{"init_std_up": 0.048, "init_std_down": 0.0, "beta2": 0.98, "schedule": "cos", "train_tokens": 191800000}
Each number is 128 + 24 x the weight over its row's rms, rounded and kept within 0 to 255. Layers, rows and columns count from 0. Numbers have three digits each. The size before them is the row's rms in percent of the matrix's.

# up: layer 5 MLP up, 512x128, rms 0.257, rows 328-427, columns 0-63
# down: layer 5 MLP down (transposed), 512x128, rms 0.234, rows 328-427, columns 0-63
up328 096:121120108116102134146139071096128114118158115137120094123107130137082088142105098152165113143153132141106151106125116201177142101120152152152111082175165142134128174142146133107082116157077141
down328 092:145107144120153085132140172123126160136127129142140136080105114158147152170091119097118113114133159135136156097111134109155154155124129147136138142093125134117109117169110147121165143109156083
up329 081:171127107094121139147110135161139153150113123119114107123101168099151139137146124179082114137066173118125107136083151112109147146145156146132136142123129104132087095135140112151110115117170147
down329 095:165113132122203151131107128110131105153142141166146138101108142111146149102116102128112094163120158166155128112113130126093154138108147096114149164154124111091186137165144132119119143122151119
up330 104:094100172138119148164167129136113070100116132139121140146143147128104130127215127147134101137129114129116130104096136131152151081110102110130126140118096181124147126143086128116176075135137126
down330 107:140124149110112140151148101112156082091138118189113106144185129083080108137128092133116134173133101158141142121131145109108130098118102179140123153133105154129165130131105092123145116137110137
up331 108:106133125129105118129101103101135140093147167102133109115160129124126085146168082171122140115105125141169145108142132140139173130132144144123097152147156135115129126115146083100145127127138098
down331 108:161105144128136122145100111128078082128105097152102101135098122121182141069145178137111125171157158189094125123132139103113122130124101123110126107158129133085134127154132140151122154163070110
up332 083:095143114092165128132154084086044121129154166112113140128144139151114127135161143118114127122110116134157156124129132121116167157144140112134121091124133107128089124149084154145087073141127152
down332 105:153114113128134131167169125138066163134161140115104163134133153129134139102083129138139132127118073119146167145148094095126135143135129097132107093112116157135077126147097161137119102146147072
up333 097:142127142145122110173155121134112169123114120095161093120110118087150108106142168114162116135090095114146116112135160124133131100127137132121136194132114103107118123137132110124112126109137125
down333 097:118119165109085142090129162145136099153147097132144118124168126097118166118141111157119149106147132078110180122079078119110125149128137148105145104107132119149133100142128119150137088148165110
up334 112:122153143115135119133143126116114157162119145131098112103094145121128152116165150143087067121132188124170129132161135125111159146138110067144072137146121128111199167118094139134134098134113130
down334 106:105112159132115120118124149160138166069105134152154100102122121137167107113082119104141123110139148112127117138109146146149121103130140170120165154105154136104138130158196140147115166133093161
up335 108:177162124115122120122099112153137108141108142109130158114156050127114166077112125077135133145143087139143155144136070111118121180144142144091145126126125136144158111101135133086137124134115106
down335 105:119095128149107123118148130160109141119144178167140130128109151133115106119104125169180143111133139135181146138116149170123130104123165169178129135148118105197114105145120114136101132111148083
up336 105:133097117078095138161129139090145123138121130068096118112165117129115162139110112129117151113106128092125105149094166121140156154151145123135117117104115156104105182120139102161101132136123123
down336 108:145168126127114111097135120104161142141113119078136102117094081119139103156154146123126105158133131160082113133137125161133127096105088119123129119125149130158110094102162125151131115126106140
up337 118:119134105121117107175124117130065153122155128137144099148129146110098147111144132132084102136099148129162081093119138101101163151123155138087130136129161110118172098136183115128163135114133182
down337 118:092103111108163129128131150120152127088126109140143144175114127102089137133152122099137179159120148148136116124107162128093121115172106134124151147086143110133100059114092130106112113139121184
up338 100:148185170145175081118138151144144140132154137139150142143101096137123094186114103099094128171140159116134091109076123141168151115135129086137114122170180131108135099144122129145155129150145143
down338 106:103127148149139083129127146098119113149096114114157130104152101152148137122128102120130114112110154152143116128090135110137139174139104181172149119145151133142127190141155157160113177141111146
up339 094:090118102173183148149124126157122136174134122122155161105142116093097119165149133142103154075085067149107152123132136120129140137106100131151156151140160106143176168135109127121128119108117141
down339 089:135084112109140109142095105135101161132105131139140130138148137164119112117143141089124164079132095151077087121154136099141153124119118129099140137136176156133122138134159091171147101150160146
up340 096:150118108107146119095144134109109069140103111138120148103122117123145142155140156169154072124130131123152149114138090108135114125155116135137139108106072149143130130128129110176094149142153132
down340 095:140147117105125087123113109135135113104155053091132093137119131107153134115118131131158104105104124107119170150171102091121147128106120129153101129125132110091160113124141123117173140134131112
up341 111:135129137103119152118083119132071116154139100154111111131132104106122121174143113128207146169155140179192147072068110141129140110139151137119104120111140136122094122132192130133130096168147125
down341 102:118085125141136141156063118133130126114127145137076150148114121152155084108143120142133122176163140141185090123089110158148133098127128145112135129099164138147116138140123160120117171100112144
up342 097:141109141106136179152132107167140134128137115126078068106147166134151138124142192137137098124136111128148150124158122104118128136164147112145122104131092115181126113130098138129150137183120135
down342 103:119134130154096144176142151119128143115108154139163131129111116098110176159179124131163155130120110114143132148151125121084118171160095131128124109128126130152101102153138150128124155104106138
up343 104:110074107131163131117154126111137126124129113188149101097102129084074146138141111127109147115155150191127131137105109129149132144160134099129116165126144124117128157150098101153079127119118165
down343 091:159135130111153107152154097143158160128168158151116148154183114121145100133111127113135134149063104128124128090133157148097140130131131160087158085128162130120109091129132170114162149118160143
up344 098:117143198134140120147117130135134113142140102140098131152181168101159147102094136127093083138133127133127102124145097131140117152101125078125132119126135113143135133146122136109185099119149133
down344 096:124143130093141147144136148125107112138111130122138140137173138126089107117108102138127119107116140119128143117122124100176113111141097111167140109090126122162095126119116104136147136105079119
up345 097:171143098163156131099160108086096138147131162132164100112129090165135160174144109100144112131105142141119135133146105116113111120109156113119121107102154134133148151176124148155134082125070161
down345 098:143127148118082128152125101157125156088130116192126097144115148116150156129095038126134099097131168130171113091122125118130098141101114077161109161168139095152114069086108123143148115121159139
up346 104:133116095099107139083137116119158138126127138086084107103124161125124140136138153132158084112128136134161142101096075130102153100114133113128156126105137160108133129148127126089125122122111140
down346 119:152081081110126118161167125131125166102114127141108114127151093152096129110130144132092126185089148111114137128197107166108143129138129110103131116125129114106095127122143175130112078146119123
up347 102:170152131124156170146112121079140128150147096134139157108156134143114168146153169117117093168111109196134103105137176119194126134156123119129137117159078096117159147102114114169125070116095114
down347 102:113099110112141175137124133117151150142126111136063179146121137111115167123140188112115137123177160127095116129127127123101146138111137134092133139101109093130121181140097136141078079088131138
up348 095:064164152119112141114125137170096097170128100157130130134106147125118151125137163120097140116148132160144157114153130127134130130121122111139146079111119101116121193138141132163106096133134117
down348 087:189141093059132093176134111170145123146126145143107127106104119140129133143149146127141144149142107166175134118129146148117134083148080127086142118094101143112115157105131133113135121153140128
up349 110:118098174107119138172160143158132124100131114117124135143136134135069105106120124122148115179142124135108150098127096110137093125147143078123137130182119130073132128151103142142138111138136129
down349 101:138145118152144123151156150114126178109186107146111118120148128101167126129124125178111156143131140138163090121120138165105125117120137118102147136127107123142132128130086127125123103062110117
up350 103:109137100155105107151145089114114083114132171153137174107129101102111114152139120116108176128144105134122101153111128150119151122080143129129128131118112176144113169129112141138121124181063161
down350 113:138125184117175160148133127122110121167146154100119127127121115158166101141119111098135125120100121133100089118133128119118106129084086098129134108131104101111158103141171112144115095073110150
up351 102:113164192139155128084118135140118127115108104154098112120124132152102076134117090139104142120115149137148128171146135129099096137157078135128141157119129071120144160118127149128141118119082121
down351 105:157123123113163156108118146133088103139167116158090166089115130137122145132127162146124083111085114117103141122106096129105137113122117142144124131126133122135124165111101162115110140102084163
up352 101:144117124110127082140145108104111114174146115098146180125106128137142138171146164128133149131108176127140151114129087069148151139132101103137151112128125115069145081146146119085126137130156144
down352 098:152145107109126134132154125141131150113145156140161114127126123149133129119117109146127106108143121068165143156107157158101099139138164127113114172130119170131143113156076124145205119114106128
up353 102:137195159163130128117168137159092127146130122120114144142124131115175134153155130167114089087112112104061120102153116120132118121141147127122145144129130081095148139070100107122154126083143141
down353 096:130109130153101086188121095100147154113141122125114121079169141069135120089107114118108108130113099123098102108157121111153173154150139122147119130120159102118120082174145188114130162124075126
up354 095:141117118152131161096144143173126119106132157135163132132117122135079168068132167104130170114139131098130123145079130114112135096114095142143111098136110124108105114132119128113087095160152170
down354 096:114157159149115101121132145111117153139112123138158148132132092108114110150072126113098100136113159149116154128146123132091071105148137116107126160144126132157148109116090125086139100115131140
up355 102:119168160189128135082119158122112141118157098152153113134122093112150134146152136150085149114131131126148077074122153117137171077159121124175148115132106137135089128080159133134084157133144143
down355 101:133145106140107112132101162124130157144146120128120110109158156144160118134138107123115151122085151141109144100142104147080155112159145153122148094133158138111106129118087121128156139172165141
up356 106:130137126111166114126132115143078086111107125103100102085121123167157133140121133130139175135102126149156136158120131159099150114098133154123154158158114147152104091159100116122164128123117120
down356 105:113090084152107129113074176129090137120173110130115115120144145123122171101155121116156146114073191117141183087151152092108135101148078150156159110142152109121126134132100120067133110111133122
up357 089:141100094166138132109114112115118137109107119089160135159133099176108140141136159129126108133157083124160135116132131103112125122090142114134128138146115128097144135154125101161115129174130126
down357 095:166072127099118136105144142166155098137134163148095128135154117126138173142091171120129135113120131110087091126120117131124134110115081080124067174115132136153171108116150140128092124155116118
up358 095:131162141101104123133142044132137217138127132139114117119094134069144111163098164121098127130126158127112116127146131135125199134130159133104182121135140129118106146173159125106118137128132162
down358 092:133154116124091138125141121158109124137144063167116116149121141120104128088103070161117140116134097156162152130129165092093212143119105165114117156124159112172095141122112103117134089152139095
up359 095:099135133126131202093137117089146130110127144083103131134136149106147157137102132104129115146125130103059131135153125143094137130129167125152144156126109116125138144114107131137139111153090085
down359 098:085093120125102191105155130110155108112121118132113149183160149161147170118111083112123113120110143131108135101135133106109090150130140105152131134126096107110121145142163087137122101130089118
up360 104:132124131110130142124152140152152166122108146140122119104149131118162138123124131132181125129135144098107168129103133094125108101103135125070090128086153087120144105083079125121144135162108140
down360 096:112137115108160051093127100093145084127136085130078149119137098163138139114118111132144107183100079165142110125106107140136153138124155087154114113140148161077153117080128110078137131110132110
up361 111:112113134147137101159117099127115092161140125128135134119151128105150141090123134157115139144112113095125140163140139118083114114127086130132120129093106096186137158142130152149144106142143162
down361 109:085137136140108136133098150102137101082111115125104127158098130150121171073111125126116113157121098141103161148107091129168090170143138194151108126098134109138110171131107150128128145164115135
up362 085:166136122155118176096085142150143147114111128170121116129153129129128069138156122090141103117108101086144148124148122126138110132117151094127125142151130141132124086152114124141141124113156121
down362 090:124132095120105143111168122140133139107155104119137134112124092197124095101151149090153145058092142110146082082155128092132139126157117090137169112117111135109138109151141133172186135098131138
up363 102:128104134154158147128101153145090111157159151161114129128140131145179102158130088148152123106180119157139138137176152126133090111130192132122103106144103141154113081131101129079136118112149161
down363 099:101150096087149114121158105130117098124102139087147139106123142184139114131182150142111133130126137162138091123144159164133147141145159143166151115089159121136149151136154108092151105119161128
up364 088:108142144119096112110186119103115101174118118143127162141161134128128147119173117104084176099145125141156092172116132114127131117089179133130144144116132147147111156074135106179138074129125127
down364 097:138104140138145131119091147138150144112165170172118141096148146133118145105114105121091140158170106138173155110149143127157128151139100131126134102111128145094121154094116140131123130104131169
up365 101:104126109159133142120109154118144147070127120125151138131168122121128107202162118108159174084094142156146112144112146142140136131112146108143179122155132119153116103130116128148141079112136085
down365 103:092099152089120120157096128164118163132128155123143111124146120105124130070138128155115118171130084131126162088127092117107111166098121163108141109135117113120170119129170126147096132123133145
up366 097:106126155118167138093130115085092145125165130085084158142148140127119121138118189136097177137127148102109156149140139141126133141163128163128144133132138141093133105111167097134097132104109143
down366 096:162141110108147134106121201149111130131126120166107144134099142141133160145129131092116149122130125166092121132126135128091102142141092113123143109137096153128123120167112162177102140133126146
up367 101:092155089122083155129152109101117081126135145115155146107114132089116096118126112085135134122133173123155148112135095173172137114161112093134121095139152128119093150137133090160116143131118154
down367 103:101081117120136087125129133124099092147103090130130149159114104128112116133155122127139107124087127126124134135126117117148103145142141152107152073115115151109097160107119153065148120134119138
up368 084:115143123129139119099150123120157088116141108152140155153114104133131067141119154080100130142111107180155143117106107202122085119151156152127141145162112099115103166097125123088119120129140106
down368 088:119143146147152135102174179153151097089124129141159146141153113158100142163074132103114098174107132185192131125128150158136149108109146127119154131159092150126144170125155183133107094097091138
up369 099:134135132130128166065156094107098157130129114130137135139119138142125117117107171099120107130118146156145123127100155118125150140144153115108089121158110104148149135146179073165105137094136090
down369 095:131144099140106138165134118114126100150098135123146087137125138156112099155131120121138114117130120145106112140107143148128109081129137121178095153109082129142126084126166150153129111109166133
up370 087:137136141154121101168116133111129135131156118095097079106190119081138155144164113096132155139151120132114114164162138121170156092111105131111072132157100126110168165143091132169145130131157163
down370 093:132124152118108133100129106125131111093126116129141090102119122132141124142127132122085097121156104105166098153153142200150111092139149087124174139101131130116144132100129136114134134113096111
up371 102:112129165133113169147105122170132146105127134185144092117093111104165108127161144120154125136125134106143138113137127106074126127107154126103151143102129104162148133135101144104136127161151145
down371 099:170140138120111201137092122116160090172122131123106105112138134135128087112146123145166127128170098118128173164155125119110124106138150153137131145113106158175094121121160149161109157138124153
up372 103:151104123117141104126141069094153107110162102137061173111106171147082153131152101131131156129135120073171152125101109103125159145139123124093109146136109141095118138152161111129122146130110137
down372 107:128167101137085136086142159120094110121134153149144149128103103104136108141106134079145130093117166152120100119107148125116113123154124142131128097130091202109127122114101103121114137125140158
up373 098:062161142131143123124114141098144151154128123111133129105118143126119157086098133151118085112089106097099126172132176130131129130142192148146151130080146137201127144109160088112096134146140103
down373 095:127156148160154104125153103120186129137128168104122140129145166131120138137132149135163119113134099103143121118116148129154078126146136108137123140120121161141107133112194120175137127087117110
up374 103:142108125130137193155154155123144152134128123146156123125134132143128095085122122145114097134093128120078109132104122117129145111120149099151095118174096099120129117129106094086109166083105144
down374 106:149167095122168119126106122099124119147129118075132140096158149139092124160155112109114127128134125110125109114107084180126096159110121107122126146101139140139104161112076138092119176144119149
up375 098:091116083166096118092138134155163120161105092065105145091127118141183141162099133096111127161141162148079144105135174104122139125125161164099107143131121106117115157145125103121112110150126177
down375 104:140148083150124082116135150101148147147138112164100091102102134167174176128130155119120102117128146124102137108151138098078144125097151137115138135126108186161071118158116122126116111131111098
up376 109:148139160120129156102113108093142142132153100135075142108128152073113092148129114144090117097129096148103142156111158124152110142139120121121120114163162145133188134108097128112090185133097141
down376 110:111115146148120084152098089121153132127117069131138100128186145115128124102151107082102139107142163140125125105138097111141131151157126129138093131119106088184162122115156132116101159131152129
up377 093:130123082157103180081141119109134107150129142171129151130129128136108152106105138067145150138135123091151108162134133156079122121163133084158104079106110147122113145127152134178134116144095108
down377 100:060074130165094142093094156120132122120092135155109131162106140113153183129140121131111153134078161117132116119146122128116138186128093097137086126103148114116110155149153136130104118090135113
up378 105:145121150165168092105136146102146134138118150093119108179118099107204122196112131148125148140153108105131162104129151159134100156118152108127095109123141087136126138082054132155131159108116157
down378 106:155118094118117123093144127117088132126098135120150071094134162136141135082153148090124102109155083106192094100125124137128128153147132139154139121114137146091124122104151130133134160143107127
up379 080:101130124108141164091119138154088174134136114175119137116085136137119127130122116144147145150147171104154145144164116107104145131151148136095170117140110158120105111125135147110114102133148198
down379 094:107141156098101142126157099160103157112126094122113129109152126137145084168170114146131115189109112118096078173130122151134120142140142146137151126156090154154149102132125111132146101141145165
up380 097:147142146132105157127096138138158146129128105172131133102150116116113113115136145130159107171162150095095107103129160117131134151153099133135140106135158124106184163133100173145135064140123124
down380 097:101109132157128171111097160110131141172115130120137087133157118109134130116093079143152106097124114130107138174120097152128120104105126117185127168139099130108149083125155124125137158104129129
up381 092:110103164128169101104115123091084192127078112164082150133092119172150084137134142115106122123132132151108153118119119141148080112121148076149075156134137170129091153130121103164125154123099120
down381 105:139137129115164106075123103067121194103099108161112154155119107158146113120113110116148171115137119127131120099101142085172116112103134100148129149129110142161135127134098127165132163112102166
up382 094:156103110099194130147100136123161100093137110108187111115114155118131130115123122107134094101116164112108110104164116128176150119136158110091101131131103155133122153091140181104134124157167187
down382 101:163106122078129103158126137142144097119142108133161103097120115127139106125168130131154081157093157147124115101106150100134130119115132133078128107094136147124141142133169132131125120121121158
up383 108:151131088084096139136120131119136130105141119128137132109098135126112125108134113178121125126119101156102173070100130117160133118151175125123129126135134124148123114149115145143101129123127109
down383 099:109112129109151108119100134162153113127137161078163098146134106117102123136129138134167137124117129142116136124165105107145114142112092149101125129085166178136107136134148159119100053147166102
up384 104:121129143131147136155165179128148134105116105119162118128140115108126186142154124101108081104147119119175135182146124109156122136112139151083142107126149126146124093106103101139150088120158118
down384 098:127131125089151114148130127169095113169085114185152127113119118084096085116115165142175144125178140129074114119125162111156156136163071136121114115090127136160113150151130133119103135075111134
up385 109:116187109197121114129146129114129133113123178104115149098065093112171157141126153126090120118142124095113121112128122135153159148128163095091119142132147142115187124132107155104126124136112158
down385 103:086104124148108111130143119126166113078130137116093138123135126158104146146116178125091132095130071133090120155146132105144095110125112123128125156149106130077082122146098168120157118112135183
up386 090:139154121092118112174156107154140128127127098129101148115136070105106106121124164100131121116099125189117152119100112109143108090115116111177168142177144125074142115116132173149085158115144115
down386 094:131158090148100126118146099133093121130144093114104144168111134109078144131082138159137130144130143134112103153106143138147128112090093112133108148117139132151152166145121145121108082120181047
up387 119:137088110091124088186092158167150099121126130160131100109146114143144149153132152133094097169095119117160092136114130174146119140134099142141142138098098103140105124100159136132128101152130130
down387 113:184095159120115114119132156158143116167104143126143158174137114124078151167100113116091119139113163107091132077088120157138124148138107134094138117145115107097119123144110137131078141122096109
up388 094:156147125139148156105152136109170143120120138095142124136132117120140149126163108121157141079200125143108112120127123109087125149104148118151113164120099174174159089145140130105149116111133138
down388 093:172113106150105161121145101122126138111154131124126147115151098124130101074142131112153152098135142090108081138105145084107136121123127154147136176119112146167158141090159116125134157147125095
up389 093:122078093123116115109156138134118122127145121119163089148137139155165135124163160140135121082178100107172144136181104139140110126117125135088091091149117162139107093133078112124132109137117133
down389 098:114161171133175155124125113103120132112059072121111137106123176117109122134059128140121113134136163115130134159120122113113127166141103093116162136118126106156162174120094125107126151081081115
up390 099:142143040163133149170122129132136068129126106128109057074112166126120090119140136135109076112133099148153096146139147136150139131120143144128164114118133131174131170143158075118137114149142143
down390 098:115124110108142133195166144184117126136123142122128133130099124115126092158141124099128144146120102179134152117125149118098095135111087134091162131155168131127144119119069147109117093122182089
up391 099:105119149150161145151136100128109100125070102182148125102138135117122140128147112168114089118123140134120147106117150129090143109121140175123123184093104107178132156124132091142133086134130141
down391 096:138133123139135138146109093110105195147145132121141138113144092126098097101119120100127083143101122113099123117147099133138144096162151134146146081158142121118131141149116137106120119127149082
up392 108:120150142093151120132123086123147120124125153102090104121112155090123117142100122139119098136115157167092171114112116107113097093155143131133153135126089138113158168121105132144107154133168116
down392 107:116147153125116122112125137101121158131148117110170162102138112123170087105141132137113127087113131128119153133140134169141141143113162149141145157154147136135129109135152164155108158112117094
up393 104:162119152158137156160130127097124133155141105154139124118135073098113094094228086130110146084097096142152090141118133112126125137106143114114120169171113089114117136077161179127102128146123135
down393 102:095123121140153146137137186115155120118136093114121119123125165133124138110105099196136128150076190168127125171136097133134098130142126157091061121102129142139117123111140118098134145098151143
up394 101:107147135076107130128073161155140115116152110140115139154138075129163139130108132127111114096138164124138105121119084139119212120161129124143072125120109109122128102127103188112118104141119137
down394 103:123157147110117133179126147139142134172110095127160081145109127176151138141140127113134102169117155134117107125125126136127182128075072145106123115116148146115108106118138135191168111122153097
up395 111:110109130140134104134152101101133117125173143106110150102144163184108141140150152153090114105123142121131144138100112145173122155125105113126133145178115164122121108121097080135116175082096083
down395 106:133141126156125077112157132095125113132128133120127119094168115127114172146132135107118127111133142144174135125177151130124077199130160123123122127160078150129130087137131112177129166182157145
up396 083:123134126139106136129108117126141115111130093133152159133120116081122137140138158116175164151141120122131159093083134139116134095139098162108172103137098114094162140121173112139164139155151155
down396 090:104141158110112083126111126171143184126103154107097097139150142123124149120150109128122081166111118117113120118149134097133123158117170113124103154108145106145110153128097138064090129082110126
up397 104:112126120085123115130146125123138135135088123147130103119132126132105096108121132128111178166175107167103124139155107118138144106168122111109120092148091151108147160158120173147134103137079118
down397 099:122117139157160131136115138132106126112129116116151151158121141102120068137102134092109112105139121110142112098135128142126147116152102126114122099158157110162072137122167135140131109141093145
up398 114:087114117094077136147142131110120173148097156115143167122134087133108138131086156169068189146076125146092081093094144121151166125093146121153085131111137106113136119096149127098143132149134106
down398 108:145147143108139126150076090130135177112177112138148137167133136141110107161106122105076139146108098127096144147129136132125080093124102136132149097133138148144101123146132127148081141104081125
up399 106:118128097117158125123073162149129133141148122173128156147137147145109123126145093132146120126115104108106127143072136110113141106138163091157114096131140105110168129134105117146176088156135080
down399 083:114159189111140133124110133149136160119127079114110099116152119141147097142128144140110135126119129143101092093153103154132109163124064167113135111143131103116114066130165154109113105141106147
up400 117:126115140108115139119123138142139098125165113122167138112144165126132169137101141139168164126129186185109115114116128100124185107105129123145132032104121111140141138159093108138119117126183147
down400 100:152067154080130112115131171170140144137172120117124108114112119138092093165116106145094116133070124118129149132161158117140134143114120133084103133129106111131118098119116164133131120123118073
up401 089:120157151118127151123123124085075131124131082094127133102137142098112151097129155153147092136115135114099124113099125130145176113157158129134140139108137162150132147146154173137131108154103105
down401 102:122134133098135153144100150112144115106110094070070147096131130127087139105108178149126140105158160108060120121081149159118156135122133106130154140070150165130146147140110177146122155139119104
up402 104:117126128131106084122105126141108136118102146099146133147147147107118135145126106091150123180117128085124114159152086129200151089148102111109128099121161091137157107130134117168176138101155161
down402 100:086070131120140146147142149103143102135126135160146145098136118117103140143132142151111136131142118129091124099112151114115123163155124138135110148105096125138130139139109185083113126147117092
up403 099:094174163100117118114129086114122142137145122138109091149127143166161122128150112134111073134149147108126170142069131107144102137095124142144108122102081170160130139185142151093161150159148133
down403 111:147150124160120081137072157138131117175127118133132125108162100144112154179116138130124146132108144111126145144146128101173092112124144105136156133144111139165134118122106121133113144128116098
up404 107:129137069127137146164161089116113118126103129096160141137116114122098138105150147133124180087137134123146126157077082115079162134109124135129107120107134114127121186199108128121128123102098146
down404 105:110121122062138076160136190113165140175126122096141136150115105108148082112122153116093141126147143125151151098112115122054125138129090172102106103110117136059116087148139158088153113121148129
up405 114:129162150108122121153143151130133132150107141141143195110140154100134138112144095128142125152132160099123095160129142118147132117143125079142101122173134105172101172118123057149101148160147094
down405 095:136114105108112135071103103131121088141152144109108170112127132120117159134128158097162132126127128136134077133145103075141173151106071129111123128101148094129097147093141175128120120120172138
up406 103:130170126143125158136149125113103118117143181131132125112169122135125123171159125177100137099169164146145080114128129125158152107120103113150158137147133113122103092110136125139145122146160132
down406 116:138115125129109099106117091125077107126138163146133130148105120138126130078076073073138158152156141134133124137118122078149125130121129140106156145157112128094092190108100117111108141160154148
up407 088:082152115130161110120054067159072144101104118159147109124132121136148103150133136117114104140136126158148193125124111162147136105133128134125141121150082107117127176167132141130136139149118101
down407 092:130132142095150153139084129126110118167112137129124131113104114139146131168121114130123113121129144131145129133121183082156142153133134119093117128132132125196142135114126127130074109117119155
up408 079:166128142142152093118113130142139105167100103128101128173146126150091117137142101131132126110145136130117144124116117116101116142177136150131128162123124120130141092119138069130093144159137045
down408 082:119121124130108118114150150106110111148141097119141145150114165115118152108139107154141154132137147125144136120135096106105121161117135116136096149098126106125123152133139135088042141144071148
up409 108:090135110139159106098095167137141137116129127165124132142127068117140137107171159110144089140132185114125143136114124122118126133128146127111130127167079098119122110135125156134129091127169137
down409 097:171121155082127141155141115116152141123145136126167121134116132113098087158080097088126141122119072132065116076125128126162116130119081129121155083130149125154132139150131099145095154109114135
up410 111:127106170127134141110113121097171111114112135109122149132148129134130144142106129137112163118134176119126157150159089191128160094169168064083126158141168151111179129090110129131130124139126118
down410 112:134117158128121164141147137136159138115111120154119133146144100108128138131127130066143130124130168114128157093143157203107157144136148118148077129095108133113092113109181139110119134093150097
up411 101:117169086129123161121130099116128121109094121151130127188108142185114118147096134117089115193130133133164117086112117146136120099114105113131127178155069137129164103146152117123105139155133088
down411 104:165129111146109164130165112148094130121123144134158080153157126128163125155130190144109137073088076111175114129129124128127107131128130147111148104052134154147150137122137128126124098141123123
up412 085:132155074116076112142129121118160153123153182102134124137122159154106108144114120116115151128153132136158186082115104145097171099068111097096125126140137161180137139137112099158127135139144086
down412 090:135113108124083167152063098168124139173134086139128162126126117138117139142124135159104103102117126123129117148142121139131094117097129119125163120085118103129105161100123161173113108102103134
up413 096:076089182080119111131155113124133160186109138150160143095129132127113123113123134159100113124084141146148105129084135112134107120154102100112155144144102118126104153142064100133158136110119159
down413 097:139120117096130108122100107106140107120123151165123128084131105151146126103155111129079102169071107167151119109120125130122098123160120102165111134173133133130144131127090087185166125101100149
up414 107:141118116121135129131116125155093140114130150137105153109155121160108098183140142134148166170145096144117143130121122106086085123141141097104124123127097091111129102153131176156100141132140132
down414 108:155127107150141130143104088106148154126129153129125101138115135124119118103135111104142116097136115122149189133118149143118140144136103138189206124115207177152147167128102074141116151164142142
up415 096:117104156082093148112158134150127164121114127135107129121138126128147158137131157153156153110100125124112139114138177131134114120131139116141136078131085145130148110134162144084106117149155110
down415 089:142079130129110162128122108136117122148116171106109121108118177133139174130150108165158119156085118147138129127175149101130112146104150091142123130129079106160106094121138098135136085134098141
up416 096:078144120182144123145136127105148123141137099114110133139130133105149117161163163162119061117140147142112135159145128158105094187104145198117105138135108173146098114136170110143163134134147123
down416 095:086176128116106151123126169130130137158144126178157142118153154118137121164098133112143121153129126128091143106135122145116152121127085143115121053121154160138066104080163141130159091090127079
up417 119:136139151179130124138115122155129086143161141153128109112130139076159100085144114117155168144118124122101139164107151128109131126127120125108101134070161135113117152110106165094122120139147173
down417 095:127144111092098111083158154121126107107098135127120121103116146093116165171131131128120076145123085102127137108105104097152134171110167146114124122152116165111141085139137102144120148128168109
up418 090:160150151147146131150116142148185106102137115096128154098144134106119132107151118112110171141149158156125139104102142095174141152100157109118115122162143101129118171148123118112155179153131109
down418 083:119127122134119128142153130124110154143106117130147118126141113163121155130121130151122136104180091090092116101151099097088122109144084112130120146134104142121181149103131116175126150172138112
up419 118:076127097172118168124156134142147151132120158168129140136107131158186123141138139138122092105096163104110135127135161117150152144126127115137139125136087127113126121132160109114121123130159129
down419 117:152116103149161128153127102114128136143118143144126116147119124117069117119152167138105123111123143071109119064128133072146137152132117158128147144166193155114143156175151134103138141127123115
up420 089:128100139126143085126156075086121132151113132142094159111161182132095141138143141135130145108123139108161157131125094155133186105105143133120108145125119122183101148110115141139146141137130116
down420 095:115131112107153148099101121122134118098103147115161139126140125176135109129161156152091107116131133151101166171097071112119115172133109124125116150132119110168124141138115125100114182103088108
up421 110:107135148128160113133130108134129118086099092164109117124124133158125116152142136158162123169158150112126125098132102115144095133150131175150119120066106168139102122136131132110151119152102139
down421 097:139126161098088150168104127155150116131139120142151105161130139137153139117138138141106107131102094114145109107111106079158148130137121130135113151150114131122136116163187161106136125113119117
up422 108:116138080152118106130119119105113132145102145134108103162119154132143126125155161122139125099121132182101063138067149121137145126114104168085144088122092099123070130123119061132120145118134142
down422 103:135134125122118126103124102162147131176119110116117083087100165167133138122122160130149121144117131129107127134151150138083071128142137102112165112161091169124122133088143137114150116117149135
up423 096:150133135125114128135100095144117119127108122133100127122136127158144123150110147146130090142126052104125193092138138114092106167142144172090139151103141138118133113077096104125144155117154082
down423 102:107169157108123104147127122127166122121138140112165130179148086144145152041107136113135154149118108124117143147152079136130172174105143115131109132114114131135150129132152135162150142100130118
up424 098:121150132135148159154131070113145104170131092096117093103117155133133143129142107112161144117110130160118159071144114160117124146150120122140111142091131114169146117161109111136117139134122074
down424 107:128131132098170108126141160064140091136067087115122075116113129135118087150119125130115125127143116128111136110140122148166129115178147096138116134130097132155067113142158137102130149155107090
up425 114:141116124122123103115142070162151122115062107118129135115123138077085110173134129140155152126162130135162149121106111097144127123118110092121151112123125113137137110145125150116130164121164130
down425 097:137079166164130125130119183148138077136132131141148128129188098152139150102135125138124100147097129109155089133184105142122160111158157153119144140122119138111183178155116140080146142148104109
up426 104:119127139143115147158121155166124132093103134119171136120137138113111069150130121117134103141114103128150159116155094126146130112188183103107133115096156119137136147165159140126157138119130121
down426 093:139093149105170157122154111123143113118172147132145127145114103098083167091119185117091160087142177114131123138126139143118144128152115187138126115123137133100143133113102092124132137135168101
up427 078:142147104138129154129103129118132112133134119137096135159139136077134144164138138086111114162161127107072163162112148101079160154171159145090144118158131166114093125116111112117131136128132122
down427 091:164123135150154044153105133148103107136126116136135087127125159077166100086157115123134141147092151156121089134146135144125111105115123128074146135107149120128158110134146127128121106109119140